config.yaml
num_hidden_layers: 19
hidden_size: 384
num_attention_heads: 3
num_key_value_heads: 3
head_dim: 128
intermediate_size: 1536
vocab_size: 8192
hidden_act: "tanh_gelu"
norm: "layernorm"
norm_place: "pre"
norm_eps: 1e-06
positions: "learned+rope"
rope_theta: 10000.0
rope_fraction: 1.0
qk_norm: true
attn_scale: 0.0884
bias: "all"
tie_word_embeddings: false
parallel_block: false
init: "uniform"
init_std_qkv: 0.0173
init_std_o: 0.0
init_std_up: 0.0173
init_std_down: 0.0
optimizer: "adamw"
learning_rate: 0.00113
lr_mult_o: 0.974
lr_mult_up: 0.628
beta1: 0.95
beta2: 0.99
lr_head: 0.00562
warmup_steps: 215
schedule: "wsd"
decay_fraction: 0.774
decay_shape: "linear"
final_lr_fraction: 0.1
batch_tokens: 65536
max_seq_len: 1024
doc_mask: true
train_tokens: 372200000
max_steps: 5680
dataset: "wikipedia_en"
Each number is 128 + 24 x the weight over the matrix's rms, rounded and kept within 0 to 255. Layers, rows and columns count from 0. Numbers have three digits each.

# layer 12 attention output, 384x384, rms 0.0328, rows 0-99, columns 192-255
133160117126109137106139086161180128140125142111123136113124158113182137084108085121128125124121117163110165145164105143134116086139154142154139106092130096109124138133118149077168129142135136
134176127093122130093166135128128087159141130138116141159102125150113135129187122136147107114133123157191124159134114165133114116108124138133119130148115137135134152151111129134142150104130130
150093122126094137149151176165124165129145152152120139144131137102122177150112097101149115083088169128135108133153153122124132115104104078125108122183144159118151115160135167154109136148133145
103135152110090137121116096120102130108110124113163134091154122122118158165150125161137112121135171144081156118133071107158142152154118145115113112113115113151151107113114145107165122157146127
175112167086137126160072092123105131114123098150109135118157154129125123153139128164121096146166113089116179107105131113118111157150155109124115128087094145168105126134101098130158135106116140
111116149144182090106089097125145125115121138118123126095165138142125133088109157137122159119116102163111126085089074142150171132117154124124111117124135114089153132114126118137129120146135163
094125133118137145117141091147130126081139118150154135142141122130130110066113120111109164128131142133089147133137128136128132124104151156152148157067107124116151120146107135128140102092149147
136130143135112110133148134108095137140115142152151159185110100123159140111144126139114160090145161140134146116118139150155126127147147124117087178147124125140123177105117087098122145107119129
115145102127105171094118124197114131141158125144136149113126131126111136119129138101120084152140131145113115110201138145121124092124162142213162146135095137166125150145141099109107103077139116
101141126116134119138146099136167130138140124091102086105125144148092124116142124166100148136140121121115153126094088156099126123128126181114164071105128102118107097082136125096134126126165144
101146101153126129116098120110115144110124114124147111097135091158160143118110100091103112130143144147102111124148110115135156126112159107162141121136116141153150108118181133099121106142103150
124189130137105137134144154174141152151142146161133167130100139116137124127157105127129104170158188151124134122164099144128124109182138170125090090120101086131099120154158171135130096158176129
161115108141132133138119111112114127134142126159156176181134088091107120156110103149094104143111115124101135130106093140091125154083118119116142138163161120158130113102106170128134141137129110
142105134133146120115131131132144143132133145130122134091073128090114117121138170102130113125089130109151154111114160133102160143105139124088125101129109117123149136150129134114105103141115128
146122114112113138125154142071118129153126119139115138136115135119102105124149111138107139129128106141099142126091141114110110129136108128135131138106114128126113140099124146132108140100118116
119143158158095135151145175143144155133186117117120159113080117130141099106109113120113129126160118170131146136154114138157155137184125111139121150117144136149102131116152115138136159107141145
108089105117111108122121106119086110109118140124154134135117125132112120136112097149107132109132102108104116118143111110099109112092137086146128162155122106124112125127139128123139134110076149
118202081095133101126119143126108098136102124106155131151127138161156137073116152114106122129151142153149096156109102110136140094114146118130153074120077139130124137139138152160103105143169117
101121133101103110120140117103133106130169136135167161134117118142077142155136156149156144147127119151144104105118115111146092118115134190140132155088148148120094189093084151073158169112122115
125120173103176145151146116135120136152141131121123089099088127103129162147138126110141118134106119115124113133104118120098128120114129106148152106152140144155137099123108157120108096164116137
155111126131128110116124088158096152106094154090134093127130143125143119090112145160116146105124118141175139128152129087107156106122147161152146079116092091083137110154129096085122119140153144
133130142117159099199142127104114137119113120110116117162105110083102116130112102117130160138134093136118141122084153102101106139100136128113131137164142130112113118104104107144095160136142129
111115134130126148132123139149107154118132114116138153134134103129127136141131128154134115122151126119087157097160095102145131144154143120137137130109109101128129147133104144118144124119099126
116120103121112141136090087151125136131131165105150104094135098111142118149097101105214123146133167124139122119169179120156168167137149128152150109111119110107112136123158153127181123150162094
186114147118139131161120095086123108113112136197129123085140133113124118144154150141146167157087125135160163116090150113131106154120130127156132142115108104131127144158117100161167159116101099
176138107132111141139126100126133151138096170153139102123128141084166137120128144113170127142101173126147132110138141100112128111129166113152105126114125131161133116159142116098114149161141154
097163136137136147071120117137143113141165128141152137129105179130115147124137159108139081096139084127147149158115137132128149136121156148101110130131157148145168117092154114122136159123137173
107114149144132119120110093142118121104130118095125107110167117133126116140089141159120131141101115143139097138179167122145142142125169137128134147108078117105181113144088112110128131128147147
128090165143128147075108135137128108112147108152118153111122167135086151165123116142133139135075137126146133139116146139133119144101113088102119138128127151143171134116072154169147113104145143
146148136152109107152133143107102152131140124089123165114132117111114117129147157132138099132164109121110117088133144131137128130117093129113077168134160146155108158139163101098106117116084152
126123106125145159129148141136103151176090127107127124124135181112098122093138162130087120148110141101100117123123117148140102110097136096118140111156105171111125171123104090101124096140143155
138130131139150147112123128128153159132120113103118113108143167114136160130130114122102096128138141124139136130150146160124162133124167139121156126112134147139172143118172156144118128142139147
141103153158110127141159142125102137128146129088135121107137131103130130123127134179095114082094138108118113109162111106115115122139108126099143159124133105126122135151081131103119129104100135
100151147130123171089114133143156131162156164118131143185092109140170162138130149123141117087143114155144153113143128115157129113088123124110116118130087134121179139140136155180142113105143151
091142125116127128118101171097128132132143081079086106134113122149117150161141177127128115105176066098132126126115147134117143133138097124103122156137127142118117166128153162155125101143129105
146126143079119092155184178117126134135101155133121138134148137126142099131134136160116159166093163108137144140046117067112114110153106158084127100143132121105065142140118092164094146109164125
107126146099129151145146140132154105118118139174124146162122114123146128107136128073129179120093143134124163132106126136157104096103101130122156144114113167129125156159117124168110107112113112
110128117150144145141133145132106119144175137119118125102100077153153135066110102093103125124137131143125142133152115154145167123114141131117131136095172148118125153114088087120120131103143149
129141106126142083098154119179121127158090110159132086111134107152145095119116118107133122139133168140156147139109126139164149125112115135135106136175141091149138130130171121164120146158091136
132126114125082130180133166100147095130112168129153148142132120090144111125120109106159134139125138132076139172146138109156084106181131126144129124130129135178084124167128138150154147125143104
135117141143136149105143143122141128149120136113156157129124105102177131133111175113140113124115120064109111143139142091130118116125123109110069165119110157151137165146132109145140064138117129
131144119117121135116118156143106140148133124134099109119135088115150117118158105123145130114106143141117144099136144139106121131124116123145106135121106088113138160112172162095137066137106138
113146186142131114107120125127086087090109098105137139117186115157178120156106123198123123134130115116124127138100078128155120193133093140123073174126122099161122147147113110145116142082093133
099113133131120152144108096133129109065113133120120123110173115106167111126101139166109124116107129135083120109133133097138108143126122138151143173072130107139110138136113084162144144118123092
142106147101141101156163152112109132149128165201121169116152098117121109163088142126144108131111103155112118105117162107149106115104173121134150156143189147100111123137155089163116182115095149
128094108108081109143129131104097143130121130113130150170141149103110161132148153123108113120125074134111151126181165115174133106124149112154148118125116152071117170137160150148115138111105152
119143143117112120159121140099117106124101084118093124127103122145102115127156128109152141131122131157126157131108115131107136129146097146128107161137128114130091124143113143158117100113115112
116134125140090152179139125108143095113114120161135151120144124111141131137114143146153123102129170136130149136135132146164135145150113163114154120147134133135129127152150174128129131149142151
185133102119137127173115129157091182133106144123095138145107112101136126080147105083120125134153134096122134075125115124090118121134146147150153092147172111150125118132134094120098126120114135
075140153121135159123141117079116113138110103092118091094132135156120144157120132124103101104136098129121130121115103144101115149148115124116124151098123108149148133116107157118142119145106147
112106115101101096138125114123123097135121111127108110147150135110123123108160086157141134141143143143124158154116096127130160109124107152145119117133096093130082069132115124150160137132149117
144121103107104167153150123130174127135095134181146142162153106093150108066144146084155180152113175160127156123156108146155154118128157107173112124135121155110133147175127160095113139145132134
115166107142116136132119101144157139123149152123128119159128081141167091131135132136115111125152145134161126089153113134137173158123131123110101122125140126098130145123140122135135141119128102
150135089135131098119151131149147121136116106158154140162139159117078142119129134136115128137150134106160092135101154118120099127151059148098107100110124141075101120150094133152138084125181094
134118129096111116163107148117102131113115103194132139131161135142117125101137126120107141128139188139076147107110091146132167127150143114128158158141132122149079131141112117139069130146121146
141134099105111116113152150147143173156103115136143135108109112143145115091148144119144139145143162151091066115144116170111118139120094137142129169152127116120076161104146105118080086136124133
125134117154145106078079104129175129107133142120151082163101128128133130101180124150135116126185103134138122112107090158145116127103109142113132143089099113138123125064133162121156100151125171
127119161087105098108116156147088142104129115162150141103123149143104152132116155118134133115120148147141134124133139155121144144157121146138167153121105140129121136146105153135108089129110151
170160145141102146139163146149150143152109169116149162119128090116148083082112138109125134121120153196114181089173136106174152108169129124151120147141114127110121159161129119096117130109146119
148147129138140150116148140118115161125110180107164139106109151127098150136144178138115097084176121123163095118155167114149151155128173127109124128152138163106135159141154086143143149119167172
166156129148128184142120106181153116102140162139103098184101155117181137101138083141111134102132107144140133121164138100169124103131162116164169112095102119109183102138119131122150099104130138
094074130148122072112144139117144141147152109115113156122114114100115121142094130115137107079137085096120144142098154153107142124158125119127120129157171145141125130120122143153127106171123117
112106121133116125134098165118127132111139144102165107099170113121091108134149102098122123091123161113142096132155152094158147096126125113145134132128172149096122125137149147133136138127139129
106140146106131118109105153134125113128171139136101117098134131162110080142143110085132099100140118159087148085154123110146127076132118094148117157123139154152103137158161118144152123115080085
125120154136160122137117127148126165084140098116162111077138137144118154124126152115127130120086130140137122101100110097096111146088115100124149140129122170156105119098144089098129071164088154
112169122122122088117133132105161131131112148078110096137124122159159127130134144118169127121132090117160109114089121089100118100111143157138126118150130130104125123104109076141126097165116114
104173104157136146115126171164132146149171147090142133126083124123142149098085128100111092095162147099144095147162152086136129117139107145105114133096124141159142150074155099127114105149177164
130119111156128113110155145096165138143116150139128113161152134110142114073176149106169136106148128115204127116100180130114157140135125117119101140120155171104116155104114090137132108124149165
126101162116138133090120115119166132200141146124079085130167134084153088150174154132142104083123101108148158120165132152130153092126124078119144113128170139158150112117140126131175122139135101
140140124132125104140171123102122125137097098077158094127122101139100128133197148123118137127109163100170113125116180138148107119167119144112143114086119153100118158117118121129137118096164112
169112083091139097132129119112186126113147109178115125190121143148072113140155158122113104092151086101173141155124132119126110126106121097113132079140152149107082105121163081136143138125144131
099116146118100126105107124149144151123134138145099111127122131136152191126115140159180138107101169173134100121165139121141119126130107105176121122087121106102135108174100137164145106126155111
172165154202105133166116110155143175131167124158158157131101071101136129161124134162167120150176164127148129103137160170127119213192115142117142140072142116134077121090132152105144126107148098
119107091134111132129117151104156148157172148151087093120075159120084165139110111128155099114113136120108105129111111117129152141099103135105108122138153110114127096070159129142103136135158190
137139118115134147157125117139094155095125155116123099132124076152133127123153107111111162095138178100147090109143164125162114145118134114138127123108125115096122136134138102120098130113132177
127082095143142148140092089124156108089154127123155102140157148143129130098141090097107123134137111157126137109112116129144107140101135130167108148093102165117150127110097113106160116119095130
152142098153156113099106088138113123100111151137179117101127107143147072101057140146100125154163121150107098127149163089146108181108150116165127139116131143068103145147132087098139140089148106
131130074144105083200096127093110159113093129168098111138126136111149107073141152105127147138182117175142126093106135114165153137154151177139134127130133153076089120116137114152128158147103111
130170127105104119114140161115132102107143090088095142144101169149118141187119116162102083126129116126112080169117139129077084122118089150118152119137137150127119095138093109119098131128127126
138117099122090147126176183101187137162156120110112122121103125076136140075155086056065155125165129111112118160147146163146124098126090138117150117121119159097111154102152147139117093124142133
141116120145120170134096102113147148109128156106087087097146104122154139143122112091114124132111144105110135063157135097139134143134146066148107115109098175131181134119157153146146103138080141
125131087127079105151127133101158119124122119121118123163118116129107121098147114131125150117134131097131104142122132136101099094116111158115163126148141132106100116135135099159131116119126137
201107119113104139133157144113158138154124136153121116190141153074170093114175130107099127124126120107167147179140174166168193150145140123102135101101095109119120136140160146119101120114135117
115149143150097118134137114142155105119136095108088122141144160144135129089131148158161163117139110100117161167104109115138104130129109154124137105123122120113112125106110118120149145115124139
117059132088109114156139098078105096116095098156124113141131140087089128120141135153127132105094133157129138149122114127120104120133112177164169144102159097118117118139108121120121131119123111
154125152135130117143154105136098142115109109098117169119136137105126116159120140148103100146144098129129158119167092144168135167139127125110077165162151102175126146172102076140102148100094120
099091114111132106132145139139114143092129112127151112131142111169135098150094156171103104152137107110106139124076114127159111136121134119150114143157106133149099121136107116149122158123100112
165140097137087129140182129129122138125113133098121144114125114155124136140136098120117097109146132132115162090151098111129115104160119129161130086156099126113168115130095122081120103125140100
092142134120135157129126139133105159116117080112118154127118121155123151111132114151114147113148128162084096125150115107192143130174122130153156154088104106127132152091142145110129145105133162
108145071125129113146104060082100156120121114118140083119114092142135147118167104100140154128129130137137159129126151110143126151116143128139066096129129130109141102093149157132165161144110157
087121109128164119095104065152144127083144105074120091138136157173129101107090161128125149150165086129151099135109151142131162148098166132161161143107093094150131143145106090089106104117123147
164117146089078135149143136142148111119105182130149136091091123125091132136099112121136136105085120168133131109107107102103131114168113138139093119156133127128145120137140114110142161151145130
105120140146140116123106175107119143172159136131087174098134099131129136160133120104120108133143113106117116138146157166109117123140134109101156138179149135109100157158125167151139080116119096
141108116154163106134135156106124110122113113131100114142148118178116129126153174123135173130126120113137151138094150163107120140126093119122133138127157158109130142120129137172118133096104106
142131111160119148170129124124155094085132140124128113135154161087160072078123120152123136119065171112077111151158150144128079119066144105114141099118127132117112115170105124142155121100142102
122131098123118145125115142134100120125147131150084096123095127139105145136142120098118088074138144114148132148136089115107149115116099135124127093146166090127170055117122172118126139135150121
109129135116106123123138172126110132149168148141124144158121174160127146101135149120084145125132115153144117117130127110156147100123110136149117145102093160158147174128117108166075115090122168
134153067140143100132114091120175153124133130120092129170093141169091159122153131114125146141168098122191138134078140135137138144124156155114131086142135172078129147115176103128117095138130177
155108135126141146131114119145122135129117143118124132152133094159120080103109113119143176156103113130129129109114164098139118163140132088164150166160118141123116144136134092103133124075106131
157132108127147149087115104128077086141041124154107107150146152127106132125091084110118126145111095156109175090098079121121131147128135127138101144131098085118235146120107166120093111171102061